{"head_dim": 32, "norm": "layernorm", "warmup_steps": 200, "dataset": "wikipedia_en"}
Each number is 50 + 15 x the weight over its row's rms, rounded and kept within 0 to 99. Layers, rows and columns count from 0. The size before them is the row's rms in percent of the matrix's.

# layer 7 attention output, 256x256, rms 0.119, rows 0-99, columns 64-95
096:49 19 32 57 66 60 58 58 65 74 45 53 52 87 58 57 65 62 55 66 51 54 33 22 65 55 60 68 35 57 42 50
103:75 36 62 27 52 49 61 43 36 50 41 43 66 64 43 72 02 69 55 50 35 59 64 48 65 53 60 47 58 31 49 55
099:54 52 42 21 59 39 69 60 47 55 56 71 41 19 66 58 61 47 77 45 41 34 34 57 63 61 62 35 42 51 31 41
106:50 39 44 58 61 51 42 39 57 60 42 49 62 60 67 23 35 56 34 17 49 74 70 38 70 50 53 59 48 39 48 62
107:44 37 59 53 65 81 49 57 42 20 48 75 47 62 37 53 35 44 46 59 86 51 67 24 43 38 53 61 57 34 89 54
104:57 56 37 54 50 67 44 24 51 60 57 36 65 25 49 11 58 54 38 61 40 42 73 74 42 51 48 61 54 45 49 70
109:46 34 57 52 58 36 48 12 45 58 44 17 23 29 43 37 73 64 40 39 55 57 44 79 38 79 60 40 68 61 31 44
104:63 63 36 23 31 83 54 80 48 32 52 99 45 45 69 69 57 77 34 55 50 36 46 84 57 44 58 77 47 69 42 31
103:51 45 40 46 71 29 50 37 41 31 31 54 45 61 44 46 59 40 38 69 75 56 58 55 46 37 50 56 21 56 30 71
104:72 24 64 31 64 50 60 52 54 34 43 48 63 63 60 61 49 60 88 51 56 54 23 52 62 37 44 32 56 60 34 32
094:50 37 31 50 74 58 27 53 39 40 33 72 44 59 48 70 47 39 51 53 84 65 52 26 65 70 71 61 51 51 59 36
092:35 44 54 54 55 57 42 41 34 39 44 74 50 52 31 40 70 49 39 37 54 51 59 45 58 46 21 54 33 65 64 43
100:42 46 26 63 55 76 47 43 39 46 76 72 36 48 73 45 34 57 66 35 53 53 60 57 63 78 36 65 72 42 51 50
103:34 56 76 51 34 48 34 55 76 63 51 24 40 47 73 37 53 71 65 41 41 27 54 18 45 56 68 68 75 39 30 46
099:40 58 33 61 20 49 45 69 58 24 43 45 55 36 63 47 46 35 39 52 53 50 36 49 62 84 54 40 49 88 35 68
099:46 25 72 45 68 33 40 68 24 42 66 86 31 47 50 51 48 43 41 40 15 46 30 32 59 33 51 55 55 36 30 57
100:52 78 28 28 63 29 65 44 64 64 73 83 48 48 59 56 79 37 41 59 57 62 82 49 62 42 67 52 64 55 59 75
102:23 58 54 36 44 48 42 42 47 66 41 61 99 50 39 32 67 40 36 43 66 70 65 37 59 48 37 52 72 46 70 41
098:65 34 44 46 59 61 70 72 47 59 65 40 66 38 54 48 43 56 74 65 54 75 52 47 50 49 38 51 19 46 51 61
099:47 37 68 41 52 57 45 48 44 53 45 49 40 44 31 29 76 37 66 37 48 51 63 31 51 51 17 26 61 65 53 64
110:45 60 44 59 69 45 43 40 67 74 32 59 57 47 37 36 41 29 51 50 46 27 76 44 49 64 47 51 34 61 56 53
099:46 11 59 54 48 07 49 58 55 60 27 50 60 51 48 51 40 74 56 42 60 41 45 52 49 19 47 50 66 60 41 72
100:52 59 40 55 21 60 61 64 63 44 27 36 26 76 30 85 50 74 68 54 59 31 60 66 43 62 57 38 53 60 52 71
097:72 35 34 46 43 93 36 59 52 42 49 45 40 51 72 54 54 70 58 48 53 82 27 60 55 51 49 62 49 52 33 62
099:34 40 67 50 56 36 68 31 56 54 22 47 79 68 30 44 40 16 28 52 57 50 59 36 21 43 64 45 34 21 49 53
098:72 41 58 47 64 48 48 41 50 37 52 54 56 48 57 57 44 51 34 66 65 50 29 36 58 41 55 40 55 51 55 55
102:35 48 51 21 40 33 65 30 50 73 41 44 59 38 58 47 25 56 48 57 46 54 64 57 48 70 34 34 64 36 64 13
086:67 45 34 54 39 48 50 55 47 33 47 33 00 44 59 76 31 65 69 63 64 40 42 32 57 65 38 49 52 41 49 69
091:61 35 35 43 59 39 60 51 19 35 52 62 44 34 60 30 52 32 56 64 72 46 24 61 24 26 59 63 64 46 61 56
096:35 45 48 50 66 53 42 49 37 48 56 27 55 32 69 39 60 60 46 38 39 55 60 50 38 40 81 47 36 72 88 48
103:70 50 47 67 81 63 52 55 19 60 60 62 50 70 35 56 43 77 39 54 43 49 73 53 52 49 32 29 34 25 33 34
094:55 51 32 41 46 23 52 61 92 91 40 62 48 53 36 45 73 66 65 65 30 51 35 59 48 39 49 29 46 40 48 60
093:48 71 35 45 59 39 33 48 53 46 44 36 45 85 58 34 40 74 35 55 33 57 34 68 30 50 65 57 52 39 47 44
104:54 48 64 50 50 47 62 68 62 51 63 69 46 46 73 61 60 54 60 36 77 40 59 50 45 64 54 78 57 29 40 56
092:61 34 55 38 50 85 57 32 81 53 57 51 61 72 56 39 59 34 57 46 44 26 35 53 62 54 54 57 78 76 49 43
098:47 41 47 48 53 62 57 44 60 43 58 49 50 54 68 27 44 43 64 56 38 66 50 37 65 46 48 66 29 50 42 55
097:51 55 63 64 34 65 61 31 58 47 43 66 12 69 40 53 53 58 52 71 43 48 65 50 38 71 33 56 50 45 42 48
105:46 55 54 57 26 61 48 54 45 36 60 56 57 37 29 71 60 61 45 33 51 40 60 45 47 66 56 33 53 48 55 62
111:40 67 64 25 70 95 32 40 47 57 34 52 53 65 52 45 59 49 38 58 59 28 59 64 34 41 34 49 45 50 34 69
101:38 47 64 57 51 60 65 54 40 52 52 65 46 63 53 55 51 59 69 26 58 25 38 39 52 69 67 73 53 43 54 62
098:44 64 71 43 39 61 44 41 37 68 63 46 50 62 44 54 63 66 61 64 44 36 28 51 53 36 53 39 05 55 47 70
092:68 54 17 51 43 51 55 41 56 56 53 41 48 58 54 42 42 44 64 50 54 47 37 27 49 63 67 38 33 47 57 52
095:64 81 37 58 34 52 46 66 31 43 49 46 41 39 42 39 53 47 34 60 50 64 61 79 50 56 50 67 49 41 49 38
092:30 37 61 59 66 42 37 52 49 68 64 43 32 36 80 62 51 72 53 73 58 63 81 50 69 67 71 34 50 36 65 29
100:67 56 25 32 35 56 38 74 58 49 30 39 19 50 47 24 24 71 69 49 55 57 52 50 54 68 35 42 46 67 63 54
092:61 58 20 58 40 56 51 58 73 35 64 20 48 51 41 44 60 38 50 59 72 49 46 52 58 29 46 50 52 53 49 58
097:28 20 52 35 70 45 29 94 49 63 54 47 63 35 53 64 31 31 52 61 47 32 68 73 49 46 55 49 49 44 49 39
098:48 39 48 50 63 59 55 39 42 43 61 62 69 47 49 48 30 49 58 57 72 55 69 55 61 42 43 34 65 32 73 65
090:61 50 65 53 58 66 63 55 54 35 62 51 51 51 75 45 33 47 44 65 26 44 49 43 38 34 43 33 35 42 51 38
095:70 84 37 57 39 54 51 54 53 62 60 56 16 49 64 40 39 30 71 52 59 55 41 44 45 49 67 70 61 38 45 63
103:69 43 55 40 38 37 56 47 48 69 38 65 72 54 33 34 55 58 42 65 46 52 47 86 67 53 38 40 79 28 64 56
088:68 27 56 47 49 62 69 56 60 60 50 51 19 53 12 49 42 47 54 58 45 49 78 48 21 66 66 45 77 52 63 32
090:61 50 48 35 56 35 43 59 56 51 71 42 61 59 45 61 68 62 40 41 45 43 56 52 73 59 46 66 39 58 52 34
094:59 30 64 56 46 56 21 37 57 26 57 37 41 60 38 81 51 40 47 55 35 44 40 42 47 70 31 53 36 48 56 33
097:64 57 50 61 40 62 66 56 42 67 50 36 33 21 47 91 52 20 69 33 62 34 49 57 35 34 45 34 41 63 47 57
107:69 58 61 68 58 42 63 30 32 40 85 53 75 65 53 72 43 36 80 46 17 34 48 43 56 64 38 29 58 52 55 50
101:44 73 62 52 38 70 58 52 29 46 50 54 53 74 36 40 61 26 42 50 57 56 14 68 50 72 60 35 30 61 50 53
095:48 74 82 55 48 51 36 63 54 52 57 64 62 56 33 45 60 65 63 77 53 40 39 42 24 63 57 47 42 36 78 41
102:49 53 56 32 42 44 60 57 23 49 60 67 19 33 34 33 75 70 48 86 65 60 55 48 56 48 42 63 56 49 39 48
098:41 66 67 47 60 30 54 59 56 66 33 52 43 62 45 33 59 87 57 22 51 65 46 58 40 74 34 36 48 56 64 43
097:15 57 48 52 47 48 61 56 57 36 73 37 58 78 55 56 60 41 24 59 78 56 41 33 72 51 72 47 67 49 59 60
093:44 42 59 49 50 28 64 46 31 53 43 52 33 46 51 71 56 27 46 70 40 69 40 53 28 31 51 64 42 53 42 55
091:67 56 31 50 55 42 35 58 36 60 79 49 25 48 47 46 44 55 37 50 60 40 53 31 35 48 70 41 61 79 67 51
099:51 37 73 59 42 49 75 38 33 65 79 45 64 44 76 63 37 54 62 60 34 52 70 47 34 80 20 36 61 72 27 44
102:53 28 55 44 37 40 56 53 32 60 79 44 50 63 23 38 50 58 43 41 37 46 49 36 59 72 44 53 80 34 27 59
099:37 51 36 58 48 52 44 52 49 55 57 29 62 58 56 27 54 33 27 62 29 27 66 20 65 56 67 43 40 40 39 41
091:71 29 65 63 67 76 48 34 77 23 69 49 38 64 69 66 54 54 49 40 52 54 29 35 55 37 65 36 28 43 40 66
105:43 70 56 38 59 62 39 54 39 48 49 42 44 52 37 49 62 39 38 19 75 70 33 27 69 46 49 66 59 46 49 61
105:60 17 40 34 50 74 17 45 43 47 50 24 68 51 42 53 75 53 23 47 40 51 68 57 68 47 37 56 46 40 57 44
104:36 55 72 56 41 71 21 35 21 54 63 69 53 64 49 30 68 62 56 46 68 58 33 48 52 50 48 63 23 43 42 55
102:59 58 33 51 64 36 53 44 49 39 58 28 69 49 68 41 53 74 51 18 55 64 30 75 46 40 42 83 57 53 29 19
100:53 54 47 54 38 65 63 31 54 42 58 63 38 47 62 60 44 53 40 63 59 38 38 47 48 70 42 60 64 88 50 41
106:39 49 66 52 51 07 46 37 42 69 74 66 37 26 49 40 37 39 24 59 58 41 62 31 50 54 52 58 33 25 41 34
100:39 56 44 69 52 45 29 46 38 44 39 41 58 46 60 41 64 66 71 82 40 10 55 74 44 34 65 39 38 49 59 75
108:60 69 62 54 06 83 65 59 56 53 60 37 42 55 69 56 25 50 42 58 34 41 79 30 61 63 59 30 41 45 34 51
099:52 86 52 46 47 54 62 42 43 72 32 59 52 58 57 37 67 40 69 55 67 34 80 46 48 73 68 66 62 57 51 25
097:38 65 61 59 68 56 53 60 25 39 60 34 58 44 47 58 53 50 70 48 77 44 37 46 46 64 34 66 59 58 61 31
097:44 54 55 41 47 27 29 51 52 66 50 21 46 57 61 57 52 63 51 52 39 64 63 29 39 64 71 63 47 49 29 52
101:54 35 35 48 43 52 50 27 34 58 56 59 65 44 61 66 25 69 64 50 75 60 49 36 32 70 40 46 37 35 66 45
106:23 58 46 62 52 65 39 39 31 45 57 26 74 78 39 59 91 38 39 49 33 38 46 27 54 53 88 53 39 78 69 66
110:44 30 49 47 36 84 38 70 64 32 16 45 67 36 45 57 23 71 61 55 72 61 20 63 54 43 71 63 55 43 40 42
100:76 56 57 56 41 68 70 62 56 30 16 44 34 44 44 48 50 35 38 52 65 32 46 64 52 36 52 41 29 40 50 53
101:44 54 51 32 38 78 58 51 25 46 30 49 74 49 65 45 35 67 58 59 23 24 44 49 63 54 36 72 58 50 52 53
105:60 55 48 66 36 67 55 38 49 55 58 42 38 50 59 50 30 30 76 32 43 24 62 40 55 68 35 27 55 36 31 34
106:60 72 36 41 39 53 47 46 60 68 41 61 62 65 58 50 13 62 55 67 54 46 40 42 53 35 40 54 33 46 23 41
102:35 47 38 35 27 60 46 57 38 41 55 60 59 77 29 27 27 14 51 67 53 36 56 48 24 69 60 46 56 71 28 41
102:47 38 55 53 54 35 51 71 34 80 37 81 29 33 60 47 50 59 70 35 52 74 35 49 65 28 71 32 56 37 36 40
100:38 50 23 64 42 46 36 75 64 56 56 75 56 54 47 46 41 49 53 60 43 63 61 44 70 46 38 65 50 70 52 61
083:81 67 54 53 57 40 64 16 13 50 47 29 59 52 50 38 40 46 43 35 55 45 52 80 62 46 38 69 43 52 53 41
104:64 61 45 42 58 51 60 57 49 61 43 54 75 24 29 65 64 71 26 52 43 32 61 29 67 53 36 45 44 55 73 40
096:50 72 29 44 62 36 41 11 42 60 68 44 42 60 58 37 52 18 48 58 56 21 57 45 60 49 33 34 64 68 25 48
096:35 31 69 56 48 40 37 43 45 49 22 58 30 26 30 46 40 47 44 16 83 37 46 42 44 73 71 55 56 64 71 43
110:19 23 34 63 21 62 34 55 42 61 49 39 58 26 44 42 40 76 60 86 28 57 35 48 45 13 49 67 66 44 47 33
111:52 57 60 73 60 73 33 45 42 46 61 62 69 49 54 75 57 55 32 71 68 51 57 37 56 49 28 45 77 39 52 62
092:16 55 58 47 78 36 43 34 32 53 84 61 32 47 75 48 55 28 41 55 37 65 28 64 56 42 31 40 34 47 40 18
107:53 49 90 55 05 41 58 65 40 42 28 67 54 52 50 24 60 65 61 35 37 54 78 41 33 41 17 30 42 29 51 47
101:45 71 25 52 57 60 59 63 63 50 50 40 42 65 43 36 87 66 34 29 33 82 61 54 61 51 51 48 41 25 59 50
090:59 91 25 30 34 58 70 20 52 44 55 49 55 47 71 42 83 25 64 32 44 51 53 69 46 49 52 43 35 70 53 14
099:42 48 46 63 42 57 35 69 58 75 68 61 23 39 71 27 64 39 73 56 65 50 60 40 53 30 35 35 51 61 51 60
093:42 25 69 43 49 39 51 12 44 83 66 48 74 47 66 39 36 24 27 63 38 56 34 36 70 61 66 36 74 36 41 78